config.yaml
hidden_size: 768
intermediate_size: 3072
rope_fraction: 1.0
qk_norm: false
parallel_block: false
dataset: "wikipedia_en"
Each number is 128 + 32 x the weight over its row's rms, rounded and kept within 0 to 255. Layers, rows and columns count from 0. Numbers have three digits each. The size before them is the row's rms in percent of the matrix's.

# layer 4 MLP down (transposed), 3072x768, rms 0.0326, rows 1976-2082, columns 0-63
106:143110116119129128125125082137126061127163083097088138188135176169103121160136135132085105117208170136093136144095154167108123157100150128085148169128127188143133102153139095157127152122134106
095:118132116132129145140187125143106119126118143147176109116109159149105106175117081215090164123133127127096089117092160125094131083100120136117155196144128184041153138180078145149112122047131122
108:102138153151139138107100144144168153087115104143125049146147188145110158121140137151146130132153104143156129092096087132140074185135149186106096105164080187130130150116103124090096125125137161
106:107127085138112133153077115116150138140116095122121105134112163158169103107196110122064163155163133064161115106123118138127090141116079093153104150124216157094148134158141134150143123164168156
094:125113174092158168190107179099138068121080157104193153109135121132083115153153129193125093115101151159197162088175134114135091070090176111155112223146121140100160156096209110142105087118169205
105:151106150131147144132161143114125097165079176101092158125151093107110085167098087124115153152145148129099091139135122177132160084141099081055127126138189085099107143087151083129068135189168141
098:108118125117128153161151150164143136112126104110127120082139124108145109120131102133153072099111152084128109169096120110124156136147060140146129139160191107149106078164169155108148137136089065
102:083108145062117150093166143109109134094139077094195123158152189096186124065106066097101112096084131112124133177104131168189122094089059078176168161082114140097080113144149185152166165080106137
101:079200149162141105131140128131167208118118124101100150176178162134114120117120132144101094094132126132117139135130136099148144116079133150124131101141099081146133110141126086151144171129147144
102:077115143145064205089117115122116110136122123143105091191104126128111107138125140099102121119134150137147093130147083153115116105112125105116111118106123085057124117151175184127108127122123104
106:098117164164155108089171115187095168141137137155198070108129148146122145128146141135127194091132146153130109172136098143029095090113112155140118073138133148146112108153116109117088100084125095
095:129105103134115133150206102119098128107129069128089154121125076159120119141083126143122147120134117149071149108058162094128122162111101175125143056124117089076177101129133164098243099161126150
098:103113126123084121126098104171094140147114164089130101069147141125126107151143107107197128101087118144150139171129166161125115072146092093118177076141140108113175076159183128186163071182114154
098:081101071116154116158100146233128125144115140159088104144126139114158114171183150123122117092123120074108123157135189172121104115110157158170123091079110111092132094144164167118087060172146150
100:134087143083098170123118115122140143103185083146118154153138082122181192113038138148110151166111114117180092127095150145081096132127072123094102189174175125130084108164162151122119116122138110
103:140108164094112086186184113165112095185137044134115104072073082162171097109070098127109171084136198124155097213115135104137134123112153121126160175143126109114144141088158117116164086116138087
099:071082173136126139115138147132083173116135153125128121082141187131135169054106084110117114126141083170101094117120151176113134134135135174095104162176140125100093107143160209152054100131174125
108:164175117110117142132185180148188180120092144146154095067032136154127057116100107152093150107147095190130123109132120183158130143081129088118182184128169112106163157188140138140057133103102126
099:088163121127086116143121134138088097095177091075127144112108120101087098107091137139109108140157132119118168143130124109072101101173139099120152114108133110138212066121132146135139077114138136
105:124083083095122113097092127141144115142172043141093144183101159125137106125097114158130163172094156179123106115114153165148155149188131177139074154128088115129152150139121103119158141187148132
106:151129133142107116110148068111132138089137159072091133147089110123120147156162143145134104149173142143132137151028117108146105122117142109027162137124130202114082198131153103124103157208164106
103:168152158177137100122134136168163131088096151072161086051113136127113157122104146152114109087200162110113088114146140106073123133124132117074121147114172149112096152117160080092122062119106159
104:106171191105122119123203146149132127132168153131153111161134127115139058167160138152059148148158106139112155086091154108136096107093140161135180059082141178177143157117083147171116078135161179
091:140133139066105107155102129112136084163117201136127145096139173138121117134047103136131139183104119144171124142120119135138061149153106180142176119161090153119117098149183079072151033110081124
096:141106175119106115139086151150161125116080128090100044093170094160105154122144098110111161127102097115124099136103104108100153105144162113090104170109100090109187138110053131099121085124164170
098:095140100147148101155118122095087135100149078134096124105092106149171142164064112110175156097083155160098114081116133166204133114100087184101087068159119108114127152155139099063179140106128137
115:135176119131134065158190139129202111163090106114151099118097135143129100158075120158157199101105157139056120127133108101112123126116131152131134093123131137135068145120171144097161111079140192
100:164072154181115129169121107201144122157159139144077173124118163150100091175152156172119075140144095130134171116097148126090152169106141115082131122114146188112110074100176091185124079129203173
096:166165168157122125124183110137144066158102164108114108124079154151148066141178150128160071127082182086121161092147098203078151114145136138108103097132096117201047107171132116114086085084190109
096:145062123104108147107076136086134093091126147158112165154130097113103145074118158106189167149096127127124113106153215042102095144129101127120136149157157110094119131084156151106139123094083140
090:131099186113121108044108162101113128097163099137105134131128132146136159130046123147133141114156061121115132073105089125095090151119162145153220109096106193090161110166087139140120123045121096
106:135140138178185116075118173107146064110080078094122126183133137066067106137113036127070161123153131104159123134171124087080212104118101146164125077154093062126130135154060130095063128116142116
105:121195111146072133142143191113141117086107157098085177097088152037104101098149169162077131151071161139111089134042075017113111134146102127135090117066181087139087116129064048118179110143029073
089:191106167080106140142126180084162128142161144122125084127115118110093137173081164143139129135091168123129173162080139215123230117117152069124093087098174092087173175139119144113081085068126154
096:165124163118119148125143137123080172138120136110123120127084129113069149076171145160103122167127130160133142144086070178165092105145134110170107138149125115147123141112140118118067117157174149
098:165095112131084128130160135145093097125122044162150181076127141106154155119119063142163140103144146096117142161147092092138080114156138146138145074094134106139126154104159095203184154154142075
111:140165103176153200116167177144138143114224158144123168107114115114178135152109112162147090109121150161161105109195158119156101167161038116180146117186125088094126099087156112053142128130111131
094:140185176137177129209129120127144149147149153123100052119191110095091113133107069127164126143102115176093061064150124100129143112123145213119118110066166152079080135102147132103098111121123084
105:129150142116117133136170138108169114142150144107096145105159117132117092124099197121218115173111155141189164110126189159109150122126133102130160108103125113085138233066137100143144150086140126
093:123142085163161178118145139156136099120135176078185161140140121054134131090116130108114124151105103079130173086083081142163138117184166128121166111142126146078159103145148126076141159154184148
092:080176063139091073153164128118193094066081162151113117090124157075103111118153140163154097122121118157089144176094110134125154147101143127076115196097077144137078118138159171153185140170124164
096:098172218149123157148128140106122127114078063132111139072136131121141101175121199152102186101173142092093122137140153214138097141119137092116090112143136140181133073075117140146130081102087097
117:126167147036107189164175100140093153154089135094170116080068189130023070119126155096194152094168130179127108073157104130111134130186153084154164104163086131135177110093151158187093134117114119
101:163154132170157116157093112122171122164170124094105121078146173102139109070193171078112157142078134113059163120109115069179108082113176134110115091114099142122091224107115169094129128131144145
081:030173137137112128122152160121105090133138117100107132102134155095111124121108087128112096096145149116121163080118151165117121158136145171085135160126163121131157181103201112114146103129199144
106:131127086116146101170137077186126147119116070098127183093131132113082127145161149087078126076088122111156150157190117128154074137113107181146076139089098162105081189096058147036186122169138215
109:157129136149166071128108110154127107142130136148162156081118120130105118046157126148185072126132123085148098154157118118124057163157143096166149129137111139057048110176089125122145162174100162
099:181126100125127082113158119089134147094109096059088123084101163114125162169089078117156176117118137120173108129190077139172106105111147166094152104103095031125110162106147138105111095036128132
100:160099146090104126099189124202133150155128157147162167171116090127106139155158105085130117124148139070085093085110084141176137136124073131079185178104111131133140129104156120180112077146112140
102:128176092143135111083102124135167138167111142114062096133141139114140172119109161078115161129120090100139064182161065098168138135151111102161081104138152130188144121137158168107170155153167129
112:100184115107121147097128108141155135129154099118179123152162114136122105153101162140124075114170145189127113135066089138116102176196103113149101067137100152181103092142102112119146079089153033
111:174150202154146140076161104122120181175112127139168135105141145112079120168101169122125104144116125169125132200093128158069129086112099075155118109168123144135088096048154100165171110126166122
096:137133122163168154158102137066152066113107072087143194162138077116141156122125137170185078131125134090079115138144146130168125145135128142154144156189123110130143130107160143139121123091103137
104:136199105141096205059118115101106162101172141093162087131102129141134204170204077158123098106086130110105073132067105149100143112086122126153144228170163104117106167097168187134100198154158108
110:138144210199141130115118160083178094165183154081136087154145088091198094150144119157142164133138085112130117128124087159130170103061097127185155117110116174077121074135087146114117111074111116
113:138145095186168127157141169087120104102135159128106153141077135133187110188085110165087090012135112103142220103168118061115160117190115083127127112137132136151090136101185106118101114114075175
094:108132179125130092150119120126146106119123150156129143136099184157111129132137132123145163107179164134141152149077162100114130159113127152211153098077120152070163096152031100142143167084105107
108:143151091091135101086139147103093102075109139103116132118079194087130149115116111142118115154102113107153124105131162102175095150146092113160132140125139122155130139124119143178165125142159173
105:131091158148134115147129097086107180129120162158156109071130138116114174070118155126090114210073124148129050176097193129129155127125113172105165085107118156125102176087139112139092115148184134
095:158127105064211189178125109156175138075150141105154162102034134114151061102162135086114179129108139146159138097092176146172147143063127156172153171168117101144181196169149112096087130090133102
100:116188152084142047170202155142172185115078174129143136168143079112135090187137110172144103072124103108134131173082159123131098099137143141169124125094126110123125103179181140100192119104176089
094:098135137188085142145143143147123065101147152176154109170139157169155118132118140133135083090170087182184146107056062114156183117152107107137119074081086137103113155162122153117062109145179125
098:146170133145144132142171101133157125101100142126130158149146121123205145093189094090113199118103158126116156125144153107085080104136123132093143187129144149089126167100106076133132158141116142
104:174084148172157147162106029157140111169118140106142092159143105127157113159100147181111109125107104127177081121107132162155121130119123066220161139108143153118130109091159163124131102155162151
103:192188130146083120128107132075186142121110199130142149119151124135129141133118123164152105141140101115148111160151157117148069145091137158163137146139182162132154118116184108093144110115147058
101:183173128086110129111129148244145165132123126126106125134151115139199127113197058084138079115104195116089167163145117123125092176155176163108105112122081077166086147140165168086133091101136086
101:096170120125185176091145165107140163130160151152136133109167073158131130125128119139095121075145131086098158174137196158143117195170090118070095079172097121171143101143176158102098141064167118
087:139162196119130116038118086086120196121142149158133122114097140123079131210126178100120152167117157113104116127140178084139143164143100107096186093134114175135105125125066094087107183160190144
095:121178142160175159143166167183183086052143141081162103124128091091187086143157135186077097170109096071133142127148146160173187162136078163173161127051113128128134118145111133051084154096146102
096:140129129187162129176125101106200069054122222131189135099063119170176162159165097124164123116174138139116149117118136084089179143136140151088153097112153131103121092146127099161108073062086166
098:068085130119160084148135062111128090133121159148087155113199138112109130099112116149142091158145153147135147101151194097161205085149123144035176177077151085052170132115123176097168106102116187
105:150093183119120150127145183154107133126146138141157169123183111101072168191157216205134159107082114115126137187100094029160080147099196173109095142122112138111142112108100150126122093123143140
087:128157089148159110110155109089164161148227199140113138121201115063147138103132131121104208150111103128121128111148133158170100134142124155133129098165111129119115095109062054124137108136129186
108:094167125097165112153096158136136143155148135149128140140139147088145140132152144185100092113199175110161082107177152073106159168146222078138190148129110116116101146133032162117126170144060130
092:153130096049088141086090139118107073157155121240178154153120128164081178086104147090128158138158139113133083117134089154151161134097160097104180104113168139127127169179162139155114151095132159
088:167131105187137182091148159145148099138125102125140145120161069128120106140093090135112133067084078093104068127155087124137067134079128148095105159143171116094146220097110171072085112128182170
094:173097110096131157114057096099130130122145132109117118112099215188143142139117129154118150051162112120116198114160155109114080128106128151144114098178163217130146175239114076078130087099106086
076:121157109165041163072122126151103105108187136106178146110139117114089122165143099148126155145126109102058160063124148120135084179125113200101111167076138201081121110159161165127116156145129154
114:077108131170140079130166132102111111129089102131121162092187075117144101118161115091140164142103180084139099108115163184121107124131155126149059160103150115145150169135162168195090122157136078
094:088138138181133178134132111141128110130133132133090146145119105109160133081128148058161192173117134100135114144107157057146101102126124103095129101179140124066165110080202115107099118128124088
103:095156172132173142170064121129121187148142106120103170142121149080186131120125081166108104137129190084156082206145116186156128063130136143118150095093103084134101134128175124111107073148093086
091:114134170135111134115164138085143174116146149177119198175057139144113159141129120159176102107052145125156156135109052128171148134141158157116125112130126098135143143169108127126136123137094158
108:087210191136136149086150094193122142184135141136084074133156141075104121078149076151105143107087165068162138114080109171098080156096141110164138160090135099136155113089108135151075129132102086
102:129108126116143137142125141135080123148122137071160067139079130145144072128113120134087086131147058085163122155127185137186140145107106155082124124047103104154141142107134128092095118144143113
102:133125104162128141145062128130130126132120148154164107125166111112123089118143165118140095105090140120128085144087160194037097160184111055126161103125185055165140153094130184172125064119090130
097:093137152164151103133113096142143156181140124103111147063124108104083143115132137120121161151142090092101115152078136153159121174185143204081149141140174129133136136157144145131108161131118133
105:134128118148089151094130145077135138081135099173168119149161087199170085072153147072137193185080115127074141128114080119117058151226106135116131165136141115125128171103074129126085205179080108
102:170093086080141117090104155127123145160135096100141077074158127124135079095159157141090145153139147067207136125141148091126115149159156108123141160091107124224099169093107152128134102130115154
098:131129163060094138112138137163117132155111111146116199166148126136147140177146120170142142159085129075083179169153077102134131106184171117169192109131144102155140164158092140123152117100123134
104:112095100114029155129169119173150087074133159135157116104123175134095097056153115140065121108096177120147110161162133133153124106110104118142108124144087106121152155113149133102184134159086093
092:129109096127087160117162127156144118198175166177115143129119126218172121120133091166089131128160114172170070149168133117161107197172151113105055178060111130116161088150152095119144106084141167
093:125120177132121171165120093151129164149078172127091173149053104134107139086187122103146111161121163150057110070155123093160123145124150111118134112128198098157175166093173120152170150113124114
116:194107102039075151148156147122145107116126154193119116094087143158097148159040160110121124189127127107081127143143196088174121145089149112139221122144140110127080133130143131123151154139156116
101:110090129113114147168064124133143151165119135069131140069072126057129158133129080183157154134156114106166089143126135148169124111131164090165213105161122145089139095098133109103153148160158137
093:176180123146132163095122140128188171151127185139151128114138089074143104114183170108109204139182131121169154140116100148135151129114163130118150115171107096109137069142092094146120109117180176
107:113142120100161132132154110111162140130081060164126126156062167071123132160126139143151132071127106110113118157105144105154137151102127150144110138184151149173100123168111172095108191076122141
096:122124188159147147175066093148118122170055155100138126132189142119182097083142140143173123177153106123148127061148161106139148158160079097107079167092113127124106148116099131167128098130125155
098:113122152112179102076099045115133133132077084155133074150172190116162091060140171116108110119113139106151149183127082136104167131171086168109174168087155144073112162091135092117109116105095157
109:129120076146072101138097140168081164175113172093174100115109160084140158110172136090144067186157069081141182139159134158112111083177154079169186077134175134104112136082137166102137094137119138
110:103197130099128079064182126117141128146162075115134068118142087099131078118147115125114134137128129133139098167164072141149118154136083135099141138157172160129139062118076113108117080093174138
091:187175137161053128123180141181170153140178107147064173129100122108097203108182093118157098166129123108149076074160163084158172108107115176172086122091159117123073164115100152146138132083090185
093:141134089137146114136089180110165132087110106099150140113119155117103141131100192206131140137107136154153115095155162107156117113107123136131046141128130133160108150108149122105147111157178149
097:197103096158148102149204134112103102140161154154126179177139139103123172121115147108133129121067183101103127194138153127100154137165133129133107187148101166102105092181123077128109141122115126
109:066123119111122139118092145133103081132118145115064163133089117080126186105155153098146127142147179140177188108123095128164067136091177126104143142086077118168134148090133150149128103115129140
111:119123119109144123103124219164133152120062137110157120141192102101102112162167142101131118146098114126151143176108114116132095068198103107087101115156197110122144107166113098157118172145111129
097:166163140150115096112046094152098169132149143173121070104097114080178146131108127065122069179102076134125117152133111112085128095144112150149140110102160153130152070210137159126117174122122129
091:116124160104164158166126145099091148096168158144156110147129113103097142147172112180106095151105115149176160130132043093151143155093093113173103146102147128099113075172142113137093105135126116
# layer 4 MLP up, 3072x768, rms 0.0341, rows 1977-2083, columns 0-63
098:225073118091132140107147104122118156136112193142077160152123141129143126138133099149119065116060132101090140092109142164114087062122118072133153104136109100137075159056107155141161102200135105
106:128119086111158145055138096135095077115089141165139116095182136152105108122148111080164124094039107152181078136148093114159155099146121153125152141156118116122142095156130126129087142104113111
104:083135083081170179145108162099106170098076114145141126143130085149097127048146160145144157138112163117158182143156155140117153153130127146152104154097098153120088113123143145114111150138140161
101:155086134141071098155109153125129103155147046097157155093149182151136173035104136106105072135091129151114128113098156209103105141114156137145117148131167150146136133071135132130169075170221126
108:121117106118113067114115148102104122139141131192118129162135151194107086199136161106117172093125131156117178116138127173088173118080161133125101111175146127142105080094151141075136079103086098
092:181088095180097088108138160110123088116109129117152075100117149094169185144053121112135137066100152162161134170191140137096162163086155069153180170127127117175160203122188100152092070095105140
099:079084119091144136071136118116143162075123099147077100118106086127118132097144136118060104124108081103144129167112121064141150086144147125117146066111038132114097073081097134085154125058128119
102:161106072099158132123136146080157136088193122124087091053173119143146059095119159117129175124147134131131083135217120151122111128119153097126144134052122120091136120103129197139102090131122128
097:112121173161153112157179093087140126108150179153140168096081171168116146134139102114183120111093114107067127139085169136118115126070149116115132079180147071070182133126135231135149071132173191
109:076116115184098116206163085073181123150143211136107100080103128124118100131091158089112183166150167069117158136124088196102185101101069156118173110207118151154106150114150128108117165129147137
098:137159079149153152112091062154097131146136131103116066131164125187067112103146096138148148137103100102110146122122159113117131101149105146142082120104110154112099159111132142107125141176097132
090:202062058190117117152111160120108140081122150147124157119157122142089156113104088181130129142123143096049162076085091135077061098147115138162101164110143102135153049134102112112155137085134082
096:154086115180079152127131111140099157123130118173070111145076140120079152124055137099089094121104081127127094083159182109115109115156128135121147177140129088129149145172109099053138075139156122
097:111082106110075117168125139124184133152157114118075078102083170131149143148124120107140121178109146136094133130096103092177175172194128152105113109139151111124114178163097103071144127100141093
100:114207157174160140135114144137169073111167167131139177107063141095118097183172144086094107120126180106150161191129110135104101140126118099094142114176126113139132140114124137116104165193089090
097:130110123110076167169139180145225100129089109106098153110125165115120101099152129107155139151130068173137156148145146087151167118147141152082105139154161112128110151176148075118045176088144131
108:177108105117128093091107112157099112092153189187089067128185121155112150088108094126180108150132123123192071136131164177099151125137112138147138160143119097120127148091126084129182134130145092
106:208103125125193141127132151087122160162169158161143087070122111139074119145092158114148143115105136088126155088101158179079103162150091134147135150092144121127133152084163148161142147155058097
100:120108106143155072119111165124135154150161202157102127128180097112176131168087093124164077099151151089174141124092156113129087173120099158089091147085115102180074191120142137156092177092181159
103:155147135101148138134121112161148116131155147111147148170123167158062116148074108138111158110084098166093122116203147142092164143058138144092137073150101067094133146104149142077051101172121136
103:109158141140094100144155151160151045131120146106186110123117133117158113132164141152183134184102125139143112151124125175174140175093100102136193063124064109111087166176113101149161104117169094
102:137137107105136122146178129111141125128177079131130132087087093114118121178133179161105121092116089131114194103176086084103094121112133088118107108070141100135151087126183158116077092078152154
105:178189146130097129160123103131025150161131091128139129130124072131114161123087164128166078118102104137145108093116159155178113127132174142135058110112139077210073156201143081145104128158127098
096:115134126119125160149159098177124124041103133133152084131123202116094155132129129071171146113184126148102167143064125154113174102152120133174122170203143057119198152075107141065146096144086102
091:179174122156142061120169134121159190169132130161120106094121097084110017114152164127131097122088038063131120101159081150150091090103209142120065124155151181126159093078160117119157132094119089
111:112106122162160141135145125165132071066128131116129188134197139157113175158103155100126168156144172163139129173082117149134142111073132110132136149156088153120156146090124126093160115119168064
101:186118160115066080155133098141126109147130145133058161152141117113076100091154178153210148131115087110114116129193097191137127144128116179090080148126160123070116091172110109102124155104072128
096:144097104126168160132097120132141128120070133154087114115133153076092156122063129094142137083143119110115106172110199115135116188128126128143100153100138203175120167103105098087187133120152169
099:157149119127150163088103121140111145154148128147110081113094166124151110217105121133118107167101105149149205067129120117113175129111159142118133158126097047169090124150133077151120209065116021
091:078148143157203116064134142131098137174073167089066072155195106169158118099118159145115081033097123113096125109079145116174080077173108143141158109157126082157090107104150150115169125131154128
104:182153098145143104175160097109107060071098117103080104137164169163126141169132162100135121116179139101124135157185170114091114108073117121104049124134195098121182167156060094050129137108144117
106:113148153050141108114169175048056080145140070071149154126114155094112099137102109133134136127104142127081127139086161102154144158119109185114065136124127143152081078091118119123153065129134141
092:103161163181122103169113136108062107080128094081162119179167156092142126155142074125135121119149116104234171138126109111156138100136122120121163111098075102115073119102122140129129131231168122
120:160095133073131090147143111135127154132162116151130115132107149116154178099110124144136091123116121124108103121120130098153189134165107132069071138131142190165139128196135100141139159164138121
095:144130106106123191104173141058071129144117104131146140069157138111178126165138136111126151157129117085133111113113132194129106146105156146134125105115152111141103089143127092086141151162085101
110:129161130119161081125115131122133120110095192142152155104096146101109130165107101094124114128122155101114111143126163121119064181136100116030135081077166180133078146062148097117116122160109146
093:063156138059126154108151101135119114128183099160118114096186178117100147089128097136083054106159082133139126168119126164122125167087135108084168087153128151161145145172147063133112138203133120
109:151139098117181090102174152112096116122191129103079125085158025131101160169135183197173116134153121115120108013113137173096117121156136110149150127125163081152151203000145058173176142050164110
097:144079077193120092135118157137154075093146126124122191133145099089177130163168032114136171111117115105128201081163147123114095131105108160163145064126140170089175113125110138147140105176124101
098:151076163093105146152152092120155128091099125096133166113115111106126130114045170112124108159134165106134049135141178144122186118147140146138143155135082091135129082132088115149096100076159113
102:113120147115088100074130066163105080139109119123187108115152137129198097147063141064116148149137092108164132129100130122150176083124142186119102121108179142072118105177158150121082158152173135
111:128097123151123102130130163104096175114136180203108138147108088150040133114118104085104124166112087122155099064114142149135138156125149141089142100138147120137174128078160104127124096112111182
099:123120082099186129172068172173153175110198073170122095086172147164114160133071072078099159065162120126085083141128126178166127173078133075157120106146095085127143087126128089116130163106180159
095:143149113134063117092095149207126165167066177139189147200116159134148145085089081152101111165100160156118146143121144121120107156168134078062138080134226163065120153164173105151195064160096153
105:142067129167129078132127139164132079168130149110073082115108136169152065199152123115131114163095135170127111168094180094226084174096140102131142117146140119141145077132073103202104119107092152
112:173135097090101114104122144143145090125117094087052188182133125081181154099114078145129116098118085136106169074123090088089132111130153196104170177194121153165100105118185186086190123132108098
096:154103134066150126162178108162137134170166103132091109151116135110201178123091134169127162123139157088172117151122114031164080134122190073134066168105152192129129141080116172100166192135100145
101:132083152112105136146044167149181172188162101105137155153117125114130098112128086128118139094093132122145117131190209179102160156080133130066131140127133150112116093075147186164142137137125103
099:195099116085163102155164100132120097153150111086192094158071141166165137146155121134166111140156148148163109151097112162126105128124135138093086189109110125090139120090048206150134186137164152
108:109153101065140129129103130130135061170175126159167115209155069134100124141138157143142097069162164082120175167129158122148181141085092117159161172173124104142145111103148146117184082187154065
107:126095104147128196160131161127175061160097127111137160106139153068116146154116152088122110066127174122107162109170099137183163129177170123177100118123076110130122120090136102132175169135130121
093:141150076186129121125097079128072107151168175117117173094093115159129170113105138176128138137097088121088135132140115137114102068131136109086094101123152089105044111135122147104067118144172102
102:178149128143180101057073142062138106111106118170139152119152044121125096145093153133111145140106108116142126054090099132191152075085141150167133153139116115040096136115110174163163126092174171
107:086097068093093123112158176141111092155144156128141179150196119122057166142137167090120147122079100154136128144151127120147141165141176088117133103118171167075121134162158122089132122114103128
109:186132130103151080129162092107185036161132113134115134113177166165099081100082109147057112105147115159120131150194123091109147152121099142077138105161121153117122107117115109178157156129093103
100:142126100185074066154148166078107134139106112158118136172139146086105149096080126058093156120131084146163085130176195129059125159092122118138120118147160148098128152112144114139173106126108129
102:117145084133152145182119104153073108169092123153113142163098179160101181184116139171130075106130155093138157159173153092137146191093130129106153159132159070130163082050144149130118120086089121
119:101111104157152094172123147086078157152100151140139097167198124209154140129123158147147162110137092112168082154140188116128101156134095142124162131110086127129137094127189108154078163150115061
101:125176127133105158095122114155116076123074118182176100118133119107124103165083152124120087140141178103150156113070135130148130088076131097077100136146116141090139157099114139090114154171109171
097:117107103094114154109080059121183174071088136141170134087121115105129089138089118125079104143090132072131152078163097127105211137136124125133184115216121094149112089116129133105098173139128155
098:134166131132116177133172099190154113116099151187146100131113107173150078159144104136176120126172122132116148137078130154094130110197152157129120141139133088163096164162139109118085152116130173
103:145177140176116130059162163052088104112110106161142157135196112106168134186072092160083139072121170134125077146134175149130138188085147137090060144171154120135119157117137117127106148127153117
103:095105097154104103149130121185088167131111147074038173107135164122108179182139106101108093113124130100160119087151155123100128092139166087106098172135081116142084108143165141081103169077127126
103:113156123116120103071131160088155122208206133147133112158158148108172148118139175129139137122157100187144153124133108102138103111120071130105175106103120169148132060073091114110175095105150116
098:065133175065079064123151102162151122113110117084128114097092136173083140095112166171124104092096166169128153043132087140132163125165145140141150152137127138182138100090126133087156064058111131
096:120069136137133159131130040129199171190097135135146162128102096098129156159038148068121126116134115140036121094110147136118101112158117160094121179134116136131111165102105114159136093226152165
096:073129118132084126099136132181121139161095109069116081070121130114145132136127134097134099114137157111112115138161173093097148089115122144157151114112154195148142139149153123083122073155125084
099:113122109167115132220073115159123125199119167141132090118100108102150146127142115160119088113157141092123097187095187140094181133128183096102114123118130163191095120166131150126155135119151126
095:114112139148119067108109131145139107162172165150098132159100170169104121185090104077180079141075109074145082080127108063116132151183139125144135113144071093118143091144144130113098128169126131
100:088114152112107084200136106109109096078129122073134149140103161168142116113176143164171075179157139146151154151141087143144097133155100167079075111099175093182172169208085128149125098082164037
101:136163141117111144212061108091140078089124069121107147088129082114124092159125227117167136130116183152168130134158081154130144122059094106121113077143121103093122161104108124080121108134130123
102:096139072129094151137127164143098137131128135111071084125146104109154147158136090181146156167066106106127138148121150187086110183159139131147148159113126108183166108135077131110136095111108090
107:215119127142126159131090126111149171123093140108136165068082167085119082188127095106105141148114126155109064123096104151211206144094158204131167108116067127163134136135141104130158180147084100
101:126127162110143184081089101149088125141147131164105146157164136109126186143138156111193101150082130120110094086109125191182132147123174140163159110177116140141155150089115177158165180171134127
094:147140152098148091189148115108115177156160117134196142111133113123106077123139121106115119141143090121119140094089137126116164135134067177128183148145175083136132172125128097104110146143122180
099:132117175116118074125139149145187115129160162155089127152120177104127122150105067082116104183075146152094104159149120160171084111118081190218100068129153086176098107096155124093104151093103091
098:161125156150101111144133086090132109102130112160150193090125139105075119130130075088107112106146161077103169121148191162123126093115095118084146155146168155140163153160143131111168084181084143
106:163092149148185113195131087115142093087121081093115153082118118130126131166107171160084142123182166127129097135148147105110125115134142127106144118146117108104126135186160179159112175112146135
107:108131127136049138119084142121109087157123102165092083129150143147118101133136159065124120079153096149123124088123144063161116142131121061134067088143090114114115071107116150213118140151137161
104:118160106155167168122123171108120081136114124168037105144128129171089138181150122116106079145084140180114183114127191111159119077155175118121092085142130148137086153111122127092127131105147082
097:146146112090130165116161172177137099142101045128118112164161191144104068154055095074206157087089096142150147188100135136155097121151119151136081124177153140138112145095078105108176085080156160
104:119116140155153105108096124131201139119079133172100141144188103115154122118116121096209173154153121102135173089121187148131146119118197138151106132092097137127086127124114165094095109164197143
099:062132098129155135159078114087075131199068212180132127116196123149185094070129104139164119170165185149127156097145120099091139110112132145137124132158156112117096119193128116126080084152145165
104:178157123118069117147141147098163149124090138103144132112066224142124116117155095097120118073154206180165117184133103080137136096123087102143117134108175106185152099093195124126163147131103111
098:097131123110076123136104139153093151181074117146136089221153148148155127133073148158168117128087163151088113158125156117147145035075120106165139146118043101140148105130143123139103144117079069
110:116124102161113150093079074133111066087122135124106108148120129099123099147166086068078145100161102107097152099111117143156147161153103097150093119166138162178139144155089174128115141190121124
099:133144079126132150127157142133079103083146089106142134129110131113129124123136045123167129184149082088158143087168131142134155109145142138121062137165143104101134146088139186087122121097171078
103:151142138105143108145079102134089131125106135158144146160132104125163125191162089138084113169132137078153066150100124142053210177112123162120139097140053135136160137136164171197094125100142067
106:118144148118140135113207188093125083107132151159172180160097164091140130135112146087122140125138213174137147148130086099154107053168131151156099128102098167167148112129104101095124120160146104
085:156172092093110151127106157132090147067096110111165123137083149119097122096107198083094151157079206062138153080083129133122120105116118194130184150172137167078122171077100114143130123161117101
095:112134148109130159133129142123151129124104128164151128116159188160095132106072105145115103105055124153078102138139165115172104139120212107094131102153120141092131127086128143127153117135216080
117:125142112138169161160116153129121155131072113130133160138143096148159083125094117110104129121133157115127123140123201182164111096156148139187135106129155121165119197140138121098112176058087124
106:096132150149099110144109141143132108114114116084136143080129146130178170149168161168137081139169135134172148146066131122128090075148115163158128113163133129165145133106161156172149181085098137
090:115102086157112120123159160163140172133143132109095100084080137120107129113132134103120165172094144161136194139134093168074182086128131099111121076082177141143134170108124195145160135083093153
105:198193139085130075177110142112142093147165105110122124140123120093110099168165097126084108092110211147148141144147148085124150183115132125159075115208103096164148129187133110114155092123125086
094:119166142095175160183116197146069140168088102133075153144139103127101100163115116150137138103131162084147094149147094165117158183188142189124113164133104162139149138098159107150174120079098115
102:139104134155121103074090122110102104114143177102183138163159143221169101147130136127113000065176125157139115128108104130133113116158132148145051139138085064114102116104084149089149169177112165
107:168111113141070140108083153172063152170134102162140148060223132110077161122152156140111144172120094114133119118096054127101154127109147070133128095179112102159078122191146152121077130133138078
104:104161146119131118149138152091167154142097072142064134147091139154118162101171125123142046121091095140104135105056131174118134099118132128132172106176169180173153129090156129077174114137100132
089:071112097124110106118121135103097105102112115073107115078161134189177109152087173077153134140124127149090112122159111123100164143161099113158152176145090111133060107146225153114112131114135081
099:094104105127142115161122135127173128136169096118116094117142155133112151111151171154117139130130100164081182085144090076107150160153158149153133096104130144138149113177160166142081192105031116
094:142123140180106132107137105072091093158107142141157082148110102177162108089079121106097040083108105200172089122149082148075077108170152052185093118123189144141169097104113129118135143119121144
108:077123169105140171112121152104087115158157091145141076111155083093094133121125150082139144104100131176091192128099091173165101137112124103112107117141160210167153066126134117156153180141204148
105:186064079167107103170117120135135111172132086134123083137112155122104119140116119107122167183010132197167133136154114160188133157120123144107126144091146133142110117123120159130126093123133136
103:165141113119122116127164139038167133089133156147124123092138197168142117119161124137115135150111108133151182170148132094138138156069111165123146049133173105094154098164119097148111147114166128
091:159126130164051106136116097138105106087091106153167119172146093099081123119107197129151115129135176157168127174140142169106121156046155109149107069093090154119064174092131106166123154137157098
099:048129145096124142065105094092118142107146139077156120094104137132113128191154146084145159165142054132106127132086120182155144120153199147089121166150073134114105092059175159108131114071137126